Weights of a small GPT-style language model, trained from scratch on English Wikipedia.
Training: 134M tokens, 4090 steps.
Each number is 500 + 40 x the weight over its row's rms, rounded and kept within 0 to 999. Layers, rows and columns count from 0. Numbers have three digits each. The size before them is the row's rms in percent of the matrix's.

# down: layer 4 MLP down (transposed), 640x160, rms 0.142, rows 18-55, columns 0-79
# up: layer 4 MLP up, 640x160, rms 0.144, rows 19-56, columns 0-79
down18 105:536494525581493500543501557479501482515527484477526537572507472484496483554468506461503491559535528414484526544541416474440439527601456477461489533508416510476491460528434525479428536402488501470505495511525505512479474449541519585546435495
up19 103:486513515513527532494495523488535502540551506466526494474556421444545458454567504564467479479512572556519468522532438488439458487524451510525497516527511487450510525517441459477513518513484470475494499515540497538490486467487443613513480498
down19 105:455386504427542525526506521489503479542503389562514527544509461521549506502538588472523505489490540496445472515486506476498410461522490474515496444482521507482536503518510532490456469446544504545494486505551442535511471517473503470450547509
up20 098:515498501606451450475544557456480542479507432450552551422417479518504513596507597528516537471480460491489516508489501525436514474458465443454495486526448495487460508484563479498493461473433549511511488544501579570511507491473439525513532476
down20 098:525511517495492520441517511554489513494526495584549469556566436528506523466527511484488433470477424417544580478538496456506507516553509453543506474543518517483543524494480460382449519483469485529532555454425499539421573503503470475495495501
up21 093:488486524502558451557460572444501475478522497523510510530488440469479545549490490489557489606518492481499527498515427533514541513482440569523445467468413508463526564538504451513521513448511436559589435486608539495481484473504506474508456496
down21 094:472459541510454458444498490489483440500470516549516463406581520505515477482440498487465478394579533442523468516484479592515533501501591548490447560508482485513505533462507530513508468509419557460472560513482508495426438500532438523538558462
up22 102:538492513531514478499490440519525591574478524461494472517549530575465458457489448435535527500467518423531479501494542509586427579490537490528514504503457508508456395543542495474488508469544547534555506436582521516483457467494508476456526552
down22 109:622526422528496496473523524599499474513467499526480514529541534564511553424501530515527469511483605458499440485531460560526506535503517514493456450467509486486519439567513475495473584532415540492488491484494528513456480530482545517468439474
up23 092:452529476464399472508516488533490509488488534479555518591547534533487484593537518566494504543514479542514484501534553536522494522456515424503495520430524526456482468441577517470529551484496494546459521477596500521481510431491468604465504420
down23 092:473499520512520501494537435447528492466474480494521499452431499405524496512517494489474545555540461527495547492390554450515505507491506525573567505510486477542562481616474534554453468512554460470504552498508429575509463545484495437509593566
up24 098:507465499519459451533519440460453472433513427578480491500453524503523527483560506508574493581505552519453484553511469490466485474503501529467490467581522568498392480533492491474523561569562538479521562446549522487516500504428486492521502469
down24 092:549499530537472587449495574571529521518482531523482521486522538537493477551471452467424559385432476458464543466477546426461515509547493491520529562481503466497516509560532511536446502473450505494518416553474430574490441488529484431504497522
up25 096:510479491444463488456443423510531426534492532437419512394507478489466491451469549530437425514543538478529449488527485526498479514492507488536530558460499470505507563472541516554478592517525501530508518492473471489493558530536468568488550458
down25 102:470508519559493517589478508517495441547555544572469452533505489508462489479511504494530479548470544454497506404515519464528529432537492492596481500406463515498496497521540494443485483400412543424420460451549525483506476480544433529474478498
up26 096:499489470522544477445569492539592506510455509452589527481429503508474467440490493479522495569526531586540562478499454512562486520493460547504554531520531561493557435428518421471556557509447487476463526463460497483525487460539505525461497451
down26 103:477554586472461486494406541491462476443478528488452459467454503494586524545538469564543494435471497425485524495570530489539552481411543521525457537523438521567421477536509556508503509514579501452526509442577480501526470456515478456529490548
up27 103:520543446491442472528499499444485558539479502460465516483499511521528474453464458548470527503462501467471543589538544459527525481449549525453579469498502588527541498430458506436513525436480543531502502442520485472486498506511492468479568481
down27 100:578424517508553455478494464549488456550523440533595518496470487575563378489458548504509474526558508475379504515521455476446527487559485452498403542493478487446521454514496488460554535537510499493540541509409487456475560541564469531543497569
up28 109:490482472471443436467480453485537522503521519394469512499452513469475498506430502527475560457542432398539510480552525481521550546449526524491508493489517503510590471494558514519487534529511514499481479460528478540473497488446469479457503454
down28 111:491523462493529460530541506467532474440480545463514562513497572505560503481500500526510444543485552530483558483541502513565484493563464468412459506586512535433467500489401516479474415439463504557399435488467496561585580490559491535461487505
up29 092:386488532478462537532462511484520576563554514508455532532510450487525481539505587478508466549496436506465494479535440471534512530431535542541519479469537469524470557491479514519506451460440473549499488521581509464461486479526446470469553531
down29 091:570495484534517463482535567517562489485378550596572418507520492557446448490449509533433555478483434504470537527506532531450542482545487481497546515546471536485541531513448440489522528539557557518510509515427530515492485495554512513563471506
up30 100:420476580499532465480492464460629496451525485539515514426513520477495487491516448480503562491501407508508416481496460510513550521444446444464489487553427447512459466558570449471527521466506485505505529492510454518468480511508531479491543577
down30 104:431472512521470438448526415495511487484524566547517424554561443507517494533537430494521497514444534505451472489565552548461492493478450462513535546504450490475471429526502478478512510506556512582543549445550504525558438457530613496456522496
up31 102:479493482521549475451559546518557550413487459495452470447510517589550525492522535468480502454530496541391432531458456524475539546590544512524586488574472513456520520531480461609500506512508527520525479492545537461479550462474471517557513483
down31 089:507450433549527470548513482450444458564473500518544502510545477451416477539492526437519569527479473502514535487491519450528515472475486481456418435489551516482513576511529557429512476497542460488557490489539481532480503598496459479528489575
up32 096:489419498561457425520484510516546452503486498607547512502484485528529568447455533497469490522478527501465538547531522502503458439453539481408527451490427451535455506503515504485518463425442452483484506535495471523534489518415463533529485431
down32 087:501503505529527506475569459552471567547481452541504464532386537476533524528492470490470533571543404497584451476447527445484556576553500454535468572456547559502495540524496505490508502523481506537510496479481522492500443440526536404493458512
up33 093:540492503483554509479517483447463496530385531586425529463524538484501569525519470476416486574415466539482533504452543503490458501450445456482522490465481476455462528503476470473472570573569519530513479463580470539408574500441518468492506487
down33 094:510534514528539504574490574466438483474536510483548441533606505467514507484502425483530579532517526530486489494472417577571580516439421485424531427471519502549514518541452493478535508540537508508452493530482482460479529551523568513516454546
up34 106:536479458545530448470490494485422440487520476506482489463519484549539454533524432451512487482442571484538535551505433474445479475483445511519471470500434509481554539554478583439504452504504512535551496547466507553465528532555534564551534575
down34 106:500510519522486406481518548541556524436520443456505493472552456481492396474531515563476510511489501492455439550412527570501458546515500474538486443516453556511546459528454478509492522450523536476541570512391428496434430498508486571498500478
up35 108:439533484469515541501463500523501561522493554490515505507481534506469517506550465490474473504494523500473464498399485464481467485488474509572472527438406477432480485513532455543585451419513489556480512450498439510509546584484518567526462433
down35 119:533557420486495541454509510448433464508535559456477568511553558536592470453499457555535502514497584526488536497547503446515534466534460522460466535542465469494479554557556477520500446523484490449470505476492515507533563540454500530480523466
up36 097:468535437525536529488486516508549459492522471524450452476483502496496426495549401489484475530458537527443561506443531488518476538453424473468514518485534523481416512571497539538519447475517438582518520512505478542497480534503567482511479506
down36 090:470522435481489422430556422558480495545531556543516514497523426523493459453463529473549472554506435528536539484542448495588506484468491439465495456416447460455497526470427444414515511567512491426516522465397536483504492494484474487471496480
up37 104:444484524483463483567516522542482437489517534538534500473494430546484473557522531464450463434566583532513480507509531446475512564418476535477530489482518499560495492467514553521539564543446492470453514460496517439515511552501549543475509480
down37 119:499512505486542537553496498424446462491609499567492477512508459552487430525599568477510497506535544536498541464518510424505464464513478467557518481473522488529509461447513447514506531502499471465426538498574548450493502537480594535534507492
up38 096:496514545569526468558446562512470506441509512463552530445553534540532499545505518481501476489443495475538450547527502546494489437479542457517437507515499523477525474459516473507487509507500556450555473448535534514459558498513442577545490494
down38 095:485552434483560509515569427530506579536471505467484501540498461531472479469523552464530507457578494479467573444468450493480519494506565607432560452451513533543478541581501448465487586527474506497431507526480501486468473434441475541595529505
up39 090:494526551536451406508485536545492471525480542562434455464449474556557508498486491548511542494446493530502530504436453497503518472516464559466533487501502509506592575505449551519467531539587562515527578454443502488515465529530494579461543472
down39 097:478464516556474525485500458449555529431541479462571564558523534507416484474543489498356512495459481559487514427494550509496498518484475460483525486471425531501548469476477525473407501475465547479475465574518474589539519571511456456439489459
up40 099:513570529504447486489547530555456509534432474488550499472489531464428482514467449495417544439421459463464593561473480512548465436509486460507460441503495553554531462492429527436550548480510485482487550493485449519512556494546454491497461415
down40 096:490491499534501537443519509522476436581530551536562498529554446474454499542474547479524575461483468462545516499455405477519466522591517433472494417538555541522463463471477537480504496494544464518485502546433459521506507512432453480460554494
up41 095:506524527487467488452444480466531462474526495556514433459519483512486539589493522481487472497488504518467602496510481467533515532582551468479528493509450466519474556510451581435456495503504481480575567428518530513491500559485535504527504412
down41 099:488518559473544597522517533418519535467504509537491521581505465496517537457494485489523506511526521523452498460521478503525443481420418461587577466503528486500509503487536503467476517473480481529496533507517494522518566569492430506525480475
up42 104:472447397540505518508511509491465573473495497409421527498512510476471533480456509519476500407470471481516494451482509482463510516599510517521442529484446495445512589532523432456460533525529496499520534484544499458502490459541544567442515535
down42 091:492583558504499531539490457511553493466499422532557514494505517489506485495481533533522457482497420555489485460534456503407556511531465518562479493450495481503485506524551499478483438548470440479486526512436539491428563506488490398439467474
up43 100:432610475513466495555478475452475537562426537440513460503491521529493496513544531542474481498485549449477499526486508455543529529473498517519538487503482494554427522460555472501528459430493449502533482532482544525514468500457540601495495574
down43 111:417581433505514468518520443486396554464490453509468487541405514585489531487424498558489492491454489519511525491402528483431492548531494505457514519547506459499514468550511444505452510535437511479485520519543505544548501445548517530477500502
up44 097:560416480478494566507501602517490553522458499548518481493518590493483487503538471477495513550481485418501475458541439478466535470448501504579463477522383530506543564455510529519499497485480484500438510529577517434540538514517415510496540506
down44 082:419601525608518425467478452523551433462461460497588498483534464534512524451474492539510503534505502498508487571455563508561449488528472480400571500512546435475411486550464399463519496496500512496544501532387482506457476432524510474472442469
up45 100:480473553489458509510492581563499404550528507494550477508440528507525562537449511533475456435536509531515537582443488472464437511512495535508508492483500508506469494511460479440427544501544546494480521541462442607500490541537521536449516488
down45 098:546550505509495523510454555430410482432524468447481496508517400518372468506510548438516513501498431512533472551479493493489466531528467464531460542520525466511515518444523461504524506524509519581524429461543475430536479469474530458507500496
up46 102:461492518456488434443495460543484611539501502519451492543425518443483445413523464529498531491515474495551548525542486502525464532515510454560518514511495464492443530475499586455523488474562475461525473496535506473544534530537486485536475501
down46 094:535511530486444511513474510545552533543543557536472551515486511545473525471510463529476552561583522534464489505579516530453536448538481482376408486495549435511438548505468526492434501474447470494445501477532521544454461528508528485484537447
up47 099:505530521499402553466530477507492408495531534543481532442479506492561517496539533557440476519495519504512517519519415455454546542515574520479508521474522484519529538435442536529509519527522488491496469469519481480548445502465482411521519513
down47 095:521434479510518525494545518447503489534434532515506457469490538544460457502532481440591516463571468522520542447502541474422474525517425506534563518554489453480438533511514484389465585516533512471560603520467520493551492487413501561445558518
up48 100:503512483458455476534527479486434520468513456474540429542488474469562539518403488535503531530486491546492406436582463443485513471617458529439503502525546531494500436516483570498480425481486516478492477474605510543618468585502556542502463524
down48 095:506449531476505473493510557558452451537494558553536439465545484424465503468488491512488426569471509542438583519415552484500534532538556490489462480532479499497482533509510548502500544455458481478505524500430470460526507518516501488438549462
up49 099:457497457533458531481489528505440514511572501502489527499518509544529450462501480522480630442533498494496495472445597521463530501482544574517542474514485483522442486495510466466511501585484515575497494563587509474461553507463465487522541400
down49 096:590546497537537422543466480492460431551433506511532491476470420539477587577524597536510502507472587472461548459551462464528451521571442522495433450512495483530539513451548567580471545421480571511465454474485486470503468490525504509498484458
up50 093:571566460474498542514472515573452491509576522398488444481517535473450509477429492486500498517400530526520490472562439515503443488532491435525413498488431482451494462539481497519469538515433490469463529538449517460509435556485477520547449537
down50 089:529543487539563448467538476499498510460451560531469446494468496471548477490541479499538534590503503501465519571436514454482575496465463435510552474444449465450477454490472458514428497463458445551484512489555500483423510468532502485507501488
up51 104:470511453546585486504515529393573457488483555501477499531512477545480496481498487542481456567405431539495421522523482444522492443464442474535536435501533536500454397412503520517445510563531503452551468478526559488490552508516512500551483410
down51 119:467507482528490482462497496505537529476511524490548462500372515459469527522573502493486513445458487533610456508489480494396397495479507486483468519495522537462506495504455479550416558488464490490568530468542572509531428454556528498445511545
up52 096:476456477561544556455453489422465527453504462502568563543510573512512513477499513466474488565500510533550513505502496500567469460480457516506535460493464498420527397505486525485494485462425475528408455472514514507452565446462504488555564575
down52 087:481579551487490573487487506442408483451529498471524550468521502424473495529466540464506546504494491519471523516510469509539497556572497529409561484457560495489429533520541522464389479519550505532474493473444527464523480520512491480447492476
up53 099:520526500551474443564549454485553484557498393470467492491491523467525477451516475517445491511449489450507513503555506508467442583578554549476453550506535527454498463469471482507562521434521491466490488439492453499465413559529511506528585570
down53 102:556522500435478486431534446528507465559517473632492453519469518578510535503462417441446549484496513503518467465450535549544479475499496435465570510443504451530531547538492461539519545504509462495537515528502528487483503570427493515451443504
up54 093:517497476538548472510487442521582512460521487529465497527555507475540551554476532494469430427439507486396540552501509549540459484545555502531508410567514507500515487516565494582479521456534551483530528490477442525528511522515564487503504497
down54 104:543539475483485508507472505546498573470444543508465454466588423541484496543466519566479445473442522448517428462471461579483555493527484564579494496464559453532472496484530489520565440469438514512467558513553467541488512584548484496501415491
up55 104:522535412509518481478475530471476639509460486464509521474507552423554532476449454427526554562547489546492564515476505522521500469453480498532443382482511582501525442463541436515454489465463519509511511466551498505530469519511440514490505452
down55 087:543481543448519503531514483518512518509554557504583439550564418463452487499506546563518499448513453499513478431467447524480541473540463466480526485522444499518533513467474459558544483534468517620545543511448553460544474554477560534556536503
up56 100:518486487519462533540474475590431534472517563530460450506506428476468531468484528549489524471501449532502515565450528439491490424506459442532504518517484505512528553495476550502477510432534467503501440520525478532528497521500524478533430528